Weights of a small transformer language model: 3 heads of 128.
Each number is 50 + 12 x the weight over the matrix's rms, rounded and kept within 0 to 99. Layers, rows and columns count from 0.

# down: layer 3 MLP down (transposed), 1024x256, rms 0.0514, rows 293-306, columns 0-255
# up: layer 3 MLP up, 1024x256, rms 0.0514, rows 294-306, columns 0-255
down293:48 53 54 59 52 45 64 41 34 45 61 29 52 53 39 71 50 71 35 66 36 49 51 44 38 64 30 34 40 40 52 41 73 43 36 57 72 62 63 57 63 40 48 48 45 40 76 45 13 61 72 45 29 49 69 37 46 46 49 10 72 50 40 47 41 47 66 25 58 62 58 42 43 59 41 31 58 49 33 54 58 45 35 50 56 57 69 56 64 28 46 48 49 30 52 64 47 44 60 45 40 45 53 56 40 23 45 21 43 49 53 50 62 50 41 62 61 37 41 67 53 54 56 51 50 71 54 34 41 27 56 36 50 57 42 51 38 49 42 40 30 59 32 62 55 56 51 55 53 44 74 55 55 53 52 43 55 54 45 65 59 40 40 68 31 55 51 49 56 44 58 40 27 39 45 67 41 46 65 62 46 53 58 48 20 67 47 50 49 51 61 41 54 66 59 55 37 61 43 52 79 39 72 45 52 44 49 56 65 23 48 43 39 61 56 66 42 59 48 69 48 34 55 37 47 51 47 45 57 81 39 60 35 32 49 48 55 48 38 62 51 56 55 50 60 50 35 54 52 52 44 43 57 62 42 64
up294:42 69 45 51 39 43 47 30 72 40 55 51 55 52 34 43 47 46 35 43 44 50 59 42 69 49 64 58 59 27 44 60 30 47 61 45 46 57 37 64 52 60 47 50 44 62 40 59 44 53 34 67 36 40 48 56 49 57 51 65 15 40 30 26 53 66 22 29 54 32 61 51 39 38 49 48 64 56 55 54 54 36 40 53 56 70 46 38 62 46 36 35 48 44 42 51 46 65 54 46 60 42 70 58 40 35 33 39 61 77 44 44 33 48 59 56 50 48 61 63 62 58 54 48 39 71 65 67 35 43 64 36 56 39 29 50 37 54 37 41 68 62 65 46 45 74 51 68 43 58 44 37 63 57 40 33 45 46 53 41 31 47 52 52 56 70 53 29 45 51 50 64 47 64 46 42 57 55 54 49 55 44 57 73 61 52 23 50 49 59 59 46 48 59 64 21 54 40 60 29 46 46 45 57 46 55 39 56 62 45 38 37 64 45 40 32 50 42 68 58 46 59 50 50 59 27 49 52 47 32 56 60 67 46 30 41 39 80 32 63 58 62 55 55 46 36 50 63 32 33 62 53 69 68 44 35
down294:47 29 70 53 62 54 48 59 43 55 34 40 61 49 50 51 47 52 52 40 52 41 36 63 43 57 36 60 47 67 53 38 61 64 38 42 41 47 56 40 64 38 37 70 55 33 41 55 44 48 55 43 44 54 47 45 48 68 53 36 81 63 61 54 56 43 77 68 41 51 51 58 65 50 39 60 33 47 47 41 33 51 70 42 54 47 56 51 52 50 51 49 56 61 60 56 52 37 33 52 33 72 55 64 45 44 56 52 48 45 50 53 66 65 50 47 38 47 42 51 49 39 45 59 62 42 39 39 71 46 43 69 52 58 58 48 57 48 45 57 42 41 38 38 46 39 56 33 45 53 41 47 26 46 51 48 56 49 35 46 49 45 43 53 42 51 42 75 62 56 39 56 53 34 47 53 42 66 44 35 34 57 52 31 46 45 41 50 46 41 45 51 60 57 43 55 59 54 46 72 42 52 48 45 51 56 54 47 47 60 59 60 44 54 40 61 35 53 42 37 52 49 50 40 42 65 45 54 41 67 67 43 48 58 60 51 62 32 52 40 48 64 43 43 53 71 60 26 52 53 39 48 41 45 70 65
up295:41 53 44 55 55 59 35 72 56 44 36 31 77 65 43 50 51 49 60 52 46 59 50 79 47 38 46 55 36 51 35 44 39 63 45 34 46 43 77 26 54 46 47 45 59 48 48 54 39 50 51 56 52 47 48 82 53 39 62 55 68 56 50 60 53 63 41 54 38 52 66 39 73 41 60 42 41 55 42 52 60 51 47 43 78 55 41 45 47 55 49 46 67 64 45 62 46 37 47 50 61 60 62 64 46 60 49 49 50 47 58 59 52 63 31 43 41 57 46 41 36 53 42 46 32 72 61 61 63 54 59 50 54 77 47 43 66 35 84 41 48 39 61 70 48 51 52 43 53 48 38 45 54 51 52 49 34 75 47 59 21 50 43 57 52 50 40 59 39 64 36 31 44 59 33 62 47 39 55 53 57 41 54 54 34 43 66 54 55 46 36 49 46 55 66 68 39 41 37 40 42 34 41 65 56 49 50 56 77 25 35 67 35 59 50 61 39 46 51 53 61 62 44 29 58 46 34 59 41 50 64 44 46 52 63 86 56 62 48 49 62 51 43 35 58 81 57 53 46 45 62 68 44 58 71 71
down295:60 77 50 51 48 36 67 48 60 46 79 68 25 60 49 49 74 49 43 66 54 67 67 57 60 65 58 63 38 25 40 71 60 49 46 42 58 57 42 55 52 68 44 48 53 57 51 44 50 53 70 68 57 53 41 48 64 52 63 58 43 43 50 23 63 42 57 55 57 29 54 45 60 41 59 57 54 32 61 50 68 57 59 58 61 47 46 56 50 60 45 38 38 39 44 43 46 58 62 31 68 35 46 60 43 37 37 24 45 29 60 35 34 56 61 39 48 23 54 55 41 40 62 42 36 53 45 49 46 35 52 60 55 48 54 57 49 40 51 38 40 49 50 50 57 45 51 62 51 39 60 42 39 46 45 71 43 38 45 47 47 40 54 25 44 42 46 55 40 36 38 61 61 38 81 29 36 45 55 51 46 58 60 53 43 64 39 53 44 54 70 51 54 55 46 42 42 76 39 44 34 52 53 52 38 44 50 40 38 62 72 28 64 44 44 68 39 50 51 35 71 50 63 60 71 52 62 32 52 64 50 49 56 46 54 35 44 57 47 73 44 70 55 46 46 52 28 37 51 48 26 46 46 48 33 61
up296:58 38 55 49 46 49 37 50 50 49 60 58 44 62 69 51 57 51 42 59 42 46 67 58 68 40 52 67 68 43 36 56 58 61 56 44 66 74 48 44 41 66 36 47 55 42 67 52 37 38 54 54 44 51 62 53 71 61 48 57 42 47 66 55 38 49 49 48 41 62 55 53 59 48 69 42 59 53 36 45 66 51 53 53 58 46 56 59 38 38 75 53 71 60 19 48 57 54 35 53 68 57 21 54 53 41 43 41 58 56 37 50 50 63 80 64 51 53 50 44 56 58 57 40 96 52 42 35 61 47 48 68 46 18 50 69 32 45 51 45 66 38 38 44 29 47 40 64 39 73 43 60 68 70 47 49 81 26 60 49 18 45 66 44 60 69 53 43 53 59 36 33 48 54 45 66 69 62 50 38 44 67 40 61 66 38 68 43 29 54 40 26 66 45 39 53 42 67 28 64 41 39 62 74 45 52 50 50 57 51 42 51 32 17 42 53 40 39 70 36 58 38 34 39 46 49 43 52 61 54 47 48 37 30 51 49 38 44 50 61 38 65 56 58 42 62 48 40 53 56 54 50 60 51 45 56
down296:35 86 49 42 60 74 52 41 33 45 59 35 44 55 43 26 30 68 46 54 52 67 66 44 54 47 35 37 32 29 49 46 62 50 50 67 53 45 60 51 64 48 47 30 37 43 64 55 45 35 34 67 45 59 57 86 51 60 60 48 65 45 47 74 35 35 36 53 44 59 51 54 41 57 43 42 50 44 59 51 57 37 63 47 54 60 63 51 44 76 58 42 51 49 47 43 37 46 66 77 46 52 45 30 62 83 52 62 75 40 78 46 32 64 53 35 69 70 54 68 53 53 59 43 50 73 59 50 62 55 58 45 57 39 41 31 40 69 84 39 44 66 38 58 49 53 55 43 62 61 54 43 65 18 78 34 46 65 57 46 34 38 44 68 42 43 42 54 39 45 76 26 33 58 52 66 39 44 39 47 70 69 61 54 41 47 56 44 44 65 52 69 29 47 54 49 57 50 60 61 55 40 29 34 53 42 73 46 75 64 57 46 45 55 53 60 27 58 42 68 92 46 50 53 53 45 46 50 55 59 46 61 38 39 48 29 54 73 28 62 42 50 64 46 55 51 28 51 55 54 25 52 50 55 56 58
up297:62 38 44 56 59 74 47 43 46 48 61 79 60 49 39 45 36 49 56 42 37 72 48 58 26 48 51 46 37 37 40 65 43 50 50 50 49 55 50 47 45 39 63 51 27 62 67 61 55 31 49 39 65 61 45 45 36 52 16 32 51 44 57 29 47 37 43 45 48 53 55 63 53 54 53 43 55 34 61 48 65 42 57 37 58 44 61 46 40 71 70 45 63 38 22 61 40 42 34 56 28 53 61 59 59 54 46 19 42 33 33 73 45 49 51 68 48 45 53 29 65 44 40 38 40 24 63 42 51 38 46 38 40 21 64 55 56 51 65 38 66 57 37 52 56 45 61 74 50 64 44 77 45 28 40 47 62 37 49 44 76 42 35 61 69 59 45 49 45 57 40 54 37 50 83 62 46 42 57 43 68 43 54 61 51 53 59 49 69 77 33 29 59 23 30 44 67 65 61 51 41 50 53 65 44 64 35 53 56 52 56 48 36 51 29 37 46 41 62 64 46 44 45 48 52 62 35 63 64 37 56 33 45 20 34 57 37 53 43 66 69 35 63 55 68 66 49 66 34 60 57 59 53 52 59 47
down297:47 63 30 52 34 42 64 45 35 38 63 61 62 47 68 60 42 54 33 56 32 56 65 23 67 65 50 42 61 57 69 56 75 29 49 50 40 42 44 52 44 54 51 35 69 42 53 64 47 62 39 58 46 48 52 36 55 69 49 49 44 31 69 50 37 34 46 48 57 46 47 35 47 54 55 32 69 60 52 33 44 37 51 35 45 65 55 57 46 49 12 64 50 42 57 56 42 53 80 35 65 58 36 43 68 61 39 79 52 48 49 54 63 46 51 50 51 66 57 60 49 65 43 62 57 61 64 26 55 39 73 51 65 60 64 69 61 50 49 55 39 55 52 37 58 50 33 59 56 45 58 74 50 41 24 64 45 60 36 41 41 62 53 52 38 46 49 38 36 26 60 47 38 49 29 48 48 46 68 54 38 50 60 63 24 54 37 68 44 35 42 63 49 41 78 58 39 59 44 44 65 51 28 64 24 46 63 64 31 57 41 63 49 42 54 47 46 58 41 38 52 60 54 60 46 34 34 40 53 36 44 62 44 39 75 53 42 57 58 42 47 38 51 55 42 53 57 60 32 57 61 33 61 58 41 44
up298:37 61 46 63 45 72 50 41 47 34 48 29 68 46 68 53 38 47 57 55 34 70 63 43 67 55 44 52 46 11 56 59 71 34 59 43 51 47 50 50 51 51 52 53 53 47 28 41 41 51 41 53 57 52 70 57 56 36 80 32 41 45 53 33 69 40 54 73 34 46 40 45 56 59 36 40 41 43 66 45 32 47 65 39 48 54 46 32 57 72 48 43 58 58 60 84 48 45 49 50 37 26 35 46 36 40 62 55 43 56 44 75 61 57 64 46 55 63 62 66 57 59 50 45 48 55 46 66 48 50 44 30 34 49 24 39 72 50 49 42 60 61 49 61 47 66 53 55 72 68 34 41 47 70 43 59 45 29 42 27 47 46 67 43 48 50 47 49 45 69 39 45 57 32 49 48 66 50 68 57 69 46 28 63 51 49 44 27 55 43 67 43 60 40 62 60 33 55 45 53 64 50 42 47 45 67 42 48 67 34 54 50 49 46 36 64 26 68 60 24 44 39 53 67 81 36 63 50 36 56 42 51 64 63 33 35 61 39 35 70 51 53 59 54 44 25 47 52 47 63 53 56 43 53 31 37
down298:47 60 33 53 48 46 51 35 29 65 56 71 14 46 37 34 73 58 57 69 56 49 55 43 15 55 44 49 56 52 40 44 42 15 42 46 52 59 61 25 38 17 48 46 26 64 54 71 71 41 63 48 48 43 48 64 74 28 32 57 68 41 46 64 31 63 34 39 71 37 56 55 21 54 55 59 74 61 44 44 48 60 27 58 44 44 45 60 40 29 41 60 39 30 49 33 44 64 59 62 58 48 69 46 61 56 51 34 49 40 43 44 53 41 54 67 43 21 61 44 56 63 37 29 61 81 42 45 43 61 65 48 53 40 74 72 31 48 42 35 37 62 37 38 45 42 38 57 53 52 48 63 55 34 79 36 54 31 45 47 51 37 35 69 41 44 55 44 61 30 49 59 38 52 60 66 49 29 56 56 21 49 49 46 53 49 45 39 37 52 40 43 31 58 28 31 78 59 56 52 60 44 52 71 55 50 48 64 63 56 52 24 29 44 50 47 55 64 44 45 62 58 52 58 12 28 37 36 35 62 66 53 46 52 71 53 35 82 47 37 31 36 31 41 66 58 53 37 40 35 67 37 37 62 59 53
up299:51 55 79 34 45 51 29 45 46 48 40 49 43 65 56 61 48 42 43 63 33 41 43 61 67 63 45 59 45 74 45 53 44 58 47 33 66 71 48 28 58 71 37 59 57 32 47 58 49 39 65 71 86 66 43 65 63 53 42 03 15 44 55 58 72 72 64 60 50 45 39 48 54 42 66 74 67 53 56 36 52 54 53 62 76 57 54 30 44 47 46 55 39 52 15 77 45 65 56 36 52 48 31 62 25 42 48 30 37 52 60 43 74 38 43 31 64 41 49 53 62 51 08 50 72 77 40 69 38 59 58 36 56 60 44 47 55 53 47 25 22 69 57 50 51 46 30 62 65 33 40 54 62 60 51 51 67 35 50 43 42 51 40 39 47 55 35 50 78 70 66 29 27 53 53 63 30 51 34 40 45 30 43 59 37 55 53 51 51 74 75 36 61 26 34 60 67 56 66 57 56 25 72 66 62 36 48 42 48 56 51 52 77 25 37 49 69 65 42 47 48 52 19 27 55 67 67 46 80 44 59 69 40 74 41 58 23 58 35 43 45 71 64 36 74 58 44 50 56 52 66 46 45 61 33 64
down299:63 40 52 72 75 53 45 85 44 43 58 51 40 15 42 45 31 74 43 42 49 49 65 29 66 51 64 57 27 71 43 34 60 56 48 44 19 50 29 62 45 46 55 42 27 25 57 55 45 65 45 40 52 44 19 66 42 60 63 41 68 67 75 39 58 40 53 35 53 35 62 50 52 66 40 46 22 59 41 49 60 46 72 29 45 64 44 60 61 33 52 41 47 50 57 32 61 31 48 65 38 49 14 60 53 42 61 57 45 28 61 43 63 52 35 47 58 49 52 32 50 60 67 35 54 52 70 51 60 25 54 59 49 39 39 48 63 46 62 41 52 48 45 44 46 47 58 60 56 24 38 59 56 49 43 56 62 48 45 52 20 42 51 30 27 45 49 61 45 66 54 62 54 43 37 53 46 53 47 50 34 46 39 32 46 50 44 42 74 62 14 66 45 42 64 60 36 64 34 49 30 68 71 46 54 59 64 58 42 54 62 53 28 47 29 57 68 30 69 12 44 57 43 12 62 70 64 77 46 48 37 23 44 33 43 54 44 14 44 50 40 71 35 59 51 66 63 29 30 63 51 51 63 34 42 27
up300:50 51 46 34 64 43 45 49 34 57 43 59 56 46 34 40 51 39 45 49 30 41 28 51 38 40 54 18 60 51 67 65 27 37 63 49 46 31 36 44 69 30 51 45 40 39 33 50 47 35 56 37 40 54 60 45 49 46 38 25 43 46 40 38 64 39 51 49 53 61 61 32 47 48 35 64 56 45 46 70 44 67 41 22 85 67 40 46 48 48 45 61 45 56 46 56 65 61 73 40 37 53 59 43 39 52 57 63 39 57 41 81 62 66 54 66 39 41 40 47 30 49 44 45 40 51 63 55 47 55 50 48 58 55 33 38 48 37 43 55 68 41 67 40 51 36 50 45 51 49 56 40 60 43 41 53 39 48 56 45 55 38 31 62 58 67 35 33 61 37 60 71 40 70 58 57 56 48 58 52 44 48 23 30 59 65 54 55 77 52 34 44 45 66 64 50 41 59 38 61 56 53 66 42 57 42 72 54 42 55 49 63 36 47 51 52 56 24 51 43 42 31 62 21 39 51 48 47 27 60 60 54 30 46 31 50 66 34 72 61 55 38 42 42 23 58 74 60 67 53 49 65 54 35 67 41
down300:40 38 43 60 40 47 41 52 41 53 48 48 44 43 55 78 31 40 34 57 35 54 62 68 42 68 63 66 39 44 28 62 40 72 47 48 57 58 45 52 39 60 53 46 64 64 48 33 47 56 45 56 51 64 60 48 40 40 49 57 63 40 33 30 56 61 63 60 50 46 48 61 58 54 70 53 48 47 76 64 50 46 40 37 26 34 72 36 38 69 57 45 58 45 51 34 47 61 43 68 59 60 47 62 49 44 65 50 69 43 47 59 63 54 47 49 55 47 44 54 62 48 69 61 54 50 45 21 52 58 59 59 42 31 43 56 68 37 46 50 45 49 44 68 39 52 56 65 27 56 37 37 33 42 37 38 63 72 59 45 53 35 57 41 66 39 49 61 41 57 65 52 62 51 47 47 50 42 39 53 63 67 59 67 36 45 24 40 36 43 72 64 45 58 44 57 54 56 53 56 52 42 44 33 57 41 49 24 46 50 70 45 48 34 50 57 64 60 64 46 53 62 51 60 56 43 40 72 43 20 44 41 29 41 45 58 60 58 32 45 62 43 48 37 63 60 51 43 66 44 48 48 48 52 51 49
up301:70 52 23 54 16 49 52 36 54 64 55 69 71 64 36 54 64 41 44 53 36 66 66 18 52 58 61 65 51 25 38 54 44 55 85 51 56 30 56 57 69 51 52 42 68 64 65 43 43 54 67 46 48 75 66 49 57 38 36 37 42 35 51 41 48 34 26 61 59 58 53 73 52 74 49 48 44 36 50 59 33 56 50 52 80 50 42 38 39 74 35 46 58 60 24 58 48 71 66 46 44 49 50 54 47 58 40 52 34 70 19 42 49 54 66 84 40 59 47 63 65 64 64 46 43 50 54 62 53 54 61 43 52 46 49 44 55 66 51 52 59 64 35 57 56 52 47 43 65 39 24 43 62 38 63 43 74 30 46 38 67 77 48 48 48 69 51 48 56 56 38 30 58 59 43 61 44 09 45 47 54 27 41 65 47 37 68 47 58 71 52 69 46 50 64 58 61 51 34 62 62 91 56 57 35 60 35 44 51 53 29 39 46 51 41 69 45 40 47 41 60 52 51 38 47 68 73 53 36 42 55 43 38 54 39 61 37 45 59 68 39 53 32 61 57 42 51 35 60 29 26 50 44 40 38 64
down301:46 38 65 41 29 57 36 66 43 55 47 33 56 55 50 60 66 59 57 66 39 46 59 39 69 75 45 37 49 43 45 41 57 53 13 44 44 44 36 52 41 53 30 43 74 41 31 55 34 63 65 48 46 35 12 73 40 43 60 36 50 52 61 44 56 78 37 41 34 65 57 62 39 38 39 52 30 48 38 58 42 59 52 46 47 51 51 61 55 68 41 31 45 38 85 39 45 69 48 43 42 37 50 49 44 64 53 53 40 66 73 38 57 50 36 36 59 56 42 45 47 51 51 42 69 80 78 47 41 37 56 55 47 59 52 62 64 62 75 31 49 45 52 54 48 61 61 38 43 53 51 46 60 53 53 45 33 70 34 55 40 53 62 51 45 50 43 35 37 37 71 43 55 58 65 35 38 56 61 36 36 48 49 47 52 39 49 44 43 37 40 58 55 66 58 49 49 62 61 39 46 45 52 57 66 37 54 45 34 38 57 54 50 67 51 46 62 54 52 41 63 58 57 56 44 42 53 63 42 54 45 36 58 49 48 15 60 41 43 36 48 47 56 45 65 55 51 26 41 54 49 49 65 30 35 44
up302:62 60 56 60 42 47 56 50 44 55 65 45 61 50 46 59 44 39 40 48 57 55 46 55 57 33 37 35 66 42 50 56 55 32 33 56 47 42 45 53 47 43 48 46 50 56 46 60 30 45 23 37 51 45 31 43 65 51 58 63 69 52 74 39 46 44 66 52 50 68 46 42 46 48 63 62 34 47 45 80 56 66 43 34 44 31 32 49 50 71 35 38 45 53 59 67 64 34 41 56 76 39 38 75 68 58 41 41 52 63 59 56 46 57 56 49 48 43 59 57 72 39 50 66 29 36 52 41 49 62 66 43 51 48 46 59 38 42 49 66 59 43 47 35 37 62 53 57 34 40 65 41 51 58 31 40 49 58 48 49 50 60 79 47 87 51 39 53 36 55 39 61 57 65 34 36 57 69 58 44 70 59 47 72 64 39 23 45 38 38 53 66 53 72 42 58 52 56 39 44 65 54 60 39 59 50 42 46 58 36 51 45 35 53 67 57 57 48 41 44 41 54 42 66 44 50 22 59 67 40 38 61 61 34 30 29 51 38 36 50 40 53 52 49 54 38 49 51 48 40 63 32 49 50 55 41
down302:18 38 45 41 41 32 42 48 61 59 41 59 58 43 32 39 44 54 51 35 34 60 42 38 53 49 45 71 32 38 38 52 56 68 80 44 49 47 50 61 49 58 56 54 46 32 53 68 58 63 50 28 52 50 41 45 56 55 70 33 36 48 38 67 64 61 59 43 47 47 51 40 54 45 33 43 53 40 45 47 69 34 62 52 44 43 58 48 50 41 63 54 72 32 27 53 46 47 55 42 51 34 63 37 54 61 58 63 51 67 42 58 53 31 61 38 68 36 50 41 48 51 45 58 67 64 50 79 42 44 52 34 55 35 62 42 57 59 47 58 48 67 48 61 68 34 39 48 49 38 69 44 53 59 64 62 58 28 50 38 49 29 51 48 47 54 44 69 59 56 48 40 36 49 43 52 45 39 47 51 60 40 47 64 50 53 56 55 47 56 51 34 51 56 40 37 61 35 76 43 40 34 52 53 33 70 47 54 41 56 65 43 56 60 50 65 21 43 59 42 43 45 51 56 59 50 65 34 40 46 36 33 49 59 62 29 34 27 80 56 54 64 56 77 51 35 47 62 66 65 54 53 31 47 73 60
up303:51 59 54 54 45 48 14 49 55 46 48 55 48 47 44 63 52 58 57 57 53 36 51 57 48 44 48 40 71 51 52 76 53 59 43 37 41 40 36 55 60 58 39 56 71 53 49 55 41 31 35 60 58 49 69 52 45 54 32 65 42 31 61 58 59 53 62 50 43 43 45 46 45 61 40 49 39 64 34 70 54 31 61 51 60 57 48 55 54 62 56 57 34 66 82 58 49 29 53 61 82 49 40 54 47 43 41 58 37 60 49 51 59 62 37 54 63 49 39 45 49 33 49 46 44 56 56 40 62 44 36 54 47 44 66 29 59 34 43 62 35 44 47 54 34 50 50 51 29 24 56 50 56 62 49 38 53 43 54 72 58 67 43 49 37 74 48 48 60 48 45 38 38 47 64 39 48 21 44 50 69 65 33 60 35 38 43 47 50 41 60 54 68 55 43 74 54 44 71 40 51 62 23 45 51 54 18 42 56 49 55 45 24 53 59 40 49 53 42 50 63 50 49 42 61 70 68 35 53 59 53 45 52 41 45 39 47 46 58 56 44 43 56 74 38 39 36 58 53 47 54 51 54 29 66 56
down303:37 56 39 73 49 61 45 56 60 46 56 62 35 35 48 43 45 44 38 46 62 26 65 41 60 48 59 39 66 31 49 45 62 34 75 52 58 44 56 31 70 45 74 43 55 62 38 34 64 49 61 52 41 54 25 68 77 65 56 55 84 42 52 53 41 45 44 70 59 51 66 51 65 61 62 42 66 57 66 48 43 63 64 67 35 43 61 47 44 43 63 80 51 43 34 57 42 49 46 44 48 62 32 53 37 54 78 40 54 70 74 58 55 46 44 66 44 54 51 44 44 65 41 52 59 46 66 52 60 66 59 34 47 56 48 55 61 38 44 41 46 46 54 48 64 35 57 64 76 69 40 39 44 61 67 43 52 52 30 55 71 26 42 63 66 52 53 60 65 48 68 63 49 47 45 67 55 49 68 63 49 33 68 61 33 57 72 54 38 67 46 55 50 28 64 47 62 63 35 45 55 45 68 76 52 61 45 56 53 75 33 52 40 49 56 56 68 43 38 48 61 50 54 40 44 31 27 56 35 45 50 52 59 72 52 59 63 39 16 49 32 32 51 48 54 51 46 69 36 57 30 63 20 45 42 38
up304:46 54 48 54 61 51 41 54 68 45 39 64 56 51 50 61 58 55 48 52 40 46 45 36 54 37 48 49 53 21 41 69 43 31 55 44 56 46 70 67 28 50 52 50 45 55 33 47 42 45 47 76 43 63 76 41 47 39 71 56 41 51 50 61 75 58 32 35 58 63 37 55 35 50 63 26 55 62 47 33 49 75 50 36 45 51 80 39 33 54 19 49 32 54 59 56 52 44 50 55 66 43 36 44 54 43 53 42 38 54 59 73 42 43 41 53 46 40 53 59 47 41 61 57 56 54 44 38 36 45 78 51 48 62 42 55 25 39 42 75 49 51 41 51 66 43 52 40 58 36 76 52 21 45 35 40 68 65 66 57 66 47 58 34 51 33 37 54 85 69 57 52 65 60 43 39 64 46 51 60 39 47 32 65 48 49 67 53 62 42 41 49 54 58 47 73 36 42 17 72 54 46 53 54 60 40 76 55 45 43 44 48 46 40 32 49 68 63 37 57 45 57 33 35 47 71 38 46 45 57 41 51 62 45 47 55 49 38 47 68 66 69 43 74 56 46 49 56 60 60 64 34 37 53 38 63
down304:55 58 52 51 30 38 49 26 56 62 83 38 33 54 60 52 46 38 37 41 58 49 68 43 37 55 47 62 58 47 66 35 77 84 47 46 59 51 31 64 63 52 65 66 55 66 66 66 59 39 39 26 42 39 19 55 46 43 44 44 50 47 55 40 38 33 76 45 45 47 53 64 57 62 46 68 30 40 63 54 59 54 60 57 52 48 47 39 66 54 56 43 45 57 52 56 62 38 45 42 35 48 69 66 40 64 50 57 39 47 34 42 47 46 62 61 36 66 69 57 63 49 58 66 30 64 53 64 50 50 39 39 65 68 54 32 60 59 64 35 44 47 58 45 50 56 57 64 48 42 60 52 76 54 51 58 50 64 56 45 37 52 52 69 47 45 41 55 24 31 64 55 58 54 42 74 41 75 53 55 44 61 59 53 44 54 55 48 52 50 68 62 55 50 57 47 42 66 44 25 39 57 48 37 70 61 57 33 57 58 53 40 54 36 46 41 37 40 51 48 53 61 77 56 48 37 76 47 57 46 60 79 51 48 49 37 46 48 55 39 45 42 62 63 57 56 32 51 34 16 53 56 58 34 56 50
up305:59 35 50 63 54 38 60 60 46 51 40 51 48 46 77 50 31 53 24 62 37 47 40 36 53 47 60 67 61 70 57 39 55 59 71 55 45 60 69 58 77 65 44 57 47 51 60 43 57 57 44 50 54 44 61 41 53 50 55 64 58 22 53 47 42 45 45 63 38 47 53 47 43 59 55 47 44 53 54 47 62 41 42 78 53 35 33 40 30 48 45 54 57 43 58 56 53 49 48 59 51 31 65 32 59 67 62 61 74 60 71 41 51 34 47 73 54 61 51 59 46 37 47 32 65 55 55 67 53 67 48 46 56 45 78 73 61 52 63 67 39 55 36 56 72 52 43 50 61 43 40 50 73 66 43 56 69 39 45 39 64 65 44 50 48 48 64 64 53 31 54 44 56 55 39 35 43 49 45 48 81 45 49 35 75 31 35 49 35 48 48 60 51 57 63 51 35 22 42 54 48 39 35 29 48 56 42 61 39 40 47 55 28 32 46 08 17 23 68 46 41 40 52 51 58 49 39 59 54 58 54 47 57 28 32 56 49 38 55 58 49 58 51 54 21 58 56 33 55 54 49 49 80 38 59 28
down305:40 40 15 59 16 60 57 53 43 48 50 37 45 53 55 54 67 33 56 45 59 31 41 30 59 45 61 60 47 21 64 52 50 71 36 31 48 34 23 47 26 53 47 53 42 38 56 38 49 51 71 48 60 42 52 58 42 40 45 62 52 61 51 44 49 53 42 45 39 65 45 40 52 48 48 44 80 43 51 41 41 46 47 29 57 64 69 35 44 48 58 55 57 46 59 51 56 41 54 42 47 67 68 60 46 42 37 48 43 42 61 82 57 49 60 41 51 19 56 45 49 57 43 55 56 66 44 28 55 44 33 54 55 72 38 51 38 59 47 48 50 49 53 44 25 57 59 58 47 45 37 33 49 42 60 63 20 55 37 61 67 52 42 59 55 54 25 57 52 53 54 52 30 55 58 60 40 24 46 45 41 42 65 61 48 68 52 40 54 62 50 37 62 47 47 45 58 57 33 58 56 51 37 39 54 36 45 60 59 58 56 47 62 55 35 58 51 60 37 55 48 50 52 60 64 50 41 42 41 48 36 51 46 68 35 40 43 31 54 54 32 75 44 57 56 49 34 57 60 37 42 50 32 53 59 68
up306:58 52 57 48 42 70 37 25 63 57 58 42 46 65 43 50 23 65 56 38 54 50 69 57 33 54 55 64 44 43 35 56 47 31 58 47 60 72 70 51 56 55 52 71 42 50 60 35 64 53 50 85 42 50 60 48 53 31 39 58 54 37 50 55 37 49 50 29 44 42 42 30 47 41 49 33 50 51 61 35 39 64 53 55 56 63 49 37 25 41 38 48 59 47 47 50 53 31 45 64 62 59 58 52 41 70 57 57 36 46 55 41 63 56 43 70 63 50 47 53 45 65 50 48 43 76 39 43 27 61 45 57 39 37 51 33 48 52 61 40 76 49 41 37 49 44 50 74 56 45 56 41 57 42 45 45 42 59 46 64 42 40 54 50 46 55 44 40 78 51 46 57 45 57 44 40 57 69 54 35 58 67 48 52 43 29 52 40 42 58 37 56 67 63 58 55 56 65 52 28 41 38 43 59 58 47 59 54 50 40 48 31 49 54 37 38 53 42 57 56 48 60 55 55 18 34 57 53 60 51 45 50 45 25 24 54 62 31 59 40 48 55 41 56 67 37 29 63 42 36 53 40 46 72 56 46
down306:38 48 49 19 57 53 43 60 28 31 36 68 53 40 41 44 69 50 33 56 67 37 35 45 44 50 46 59 52 51 51 37 45 44 75 42 33 47 49 46 60 35 48 56 54 52 43 45 52 50 43 34 90 62 49 31 44 64 66 36 56 70 76 49 43 69 38 62 35 44 52 73 56 31 34 60 65 48 47 67 35 42 51 35 38 63 42 57 65 49 54 63 30 38 51 52 43 65 52 28 58 48 28 45 43 48 57 45 60 57 47 41 66 58 44 29 63 60 44 36 31 60 42 81 50 40 56 40 56 44 47 47 58 35 46 56 47 58 13 56 61 63 68 56 58 50 47 43 42 49 61 76 48 47 55 48 65 58 45 61 44 35 47 60 27 21 52 50 63 59 56 53 46 43 66 67 79 43 46 52 60 50 25 49 55 60 56 51 51 68 73 58 56 49 39 42 58 59 50 54 52 44 28 39 41 57 37 29 26 65 54 41 24 56 60 51 46 51 71 39 45 25 34 47 63 64 63 51 31 38 55 46 64 76 60 43 48 52 73 42 50 40 81 63 27 28 72 46 65 44 32 53 49 44 42 58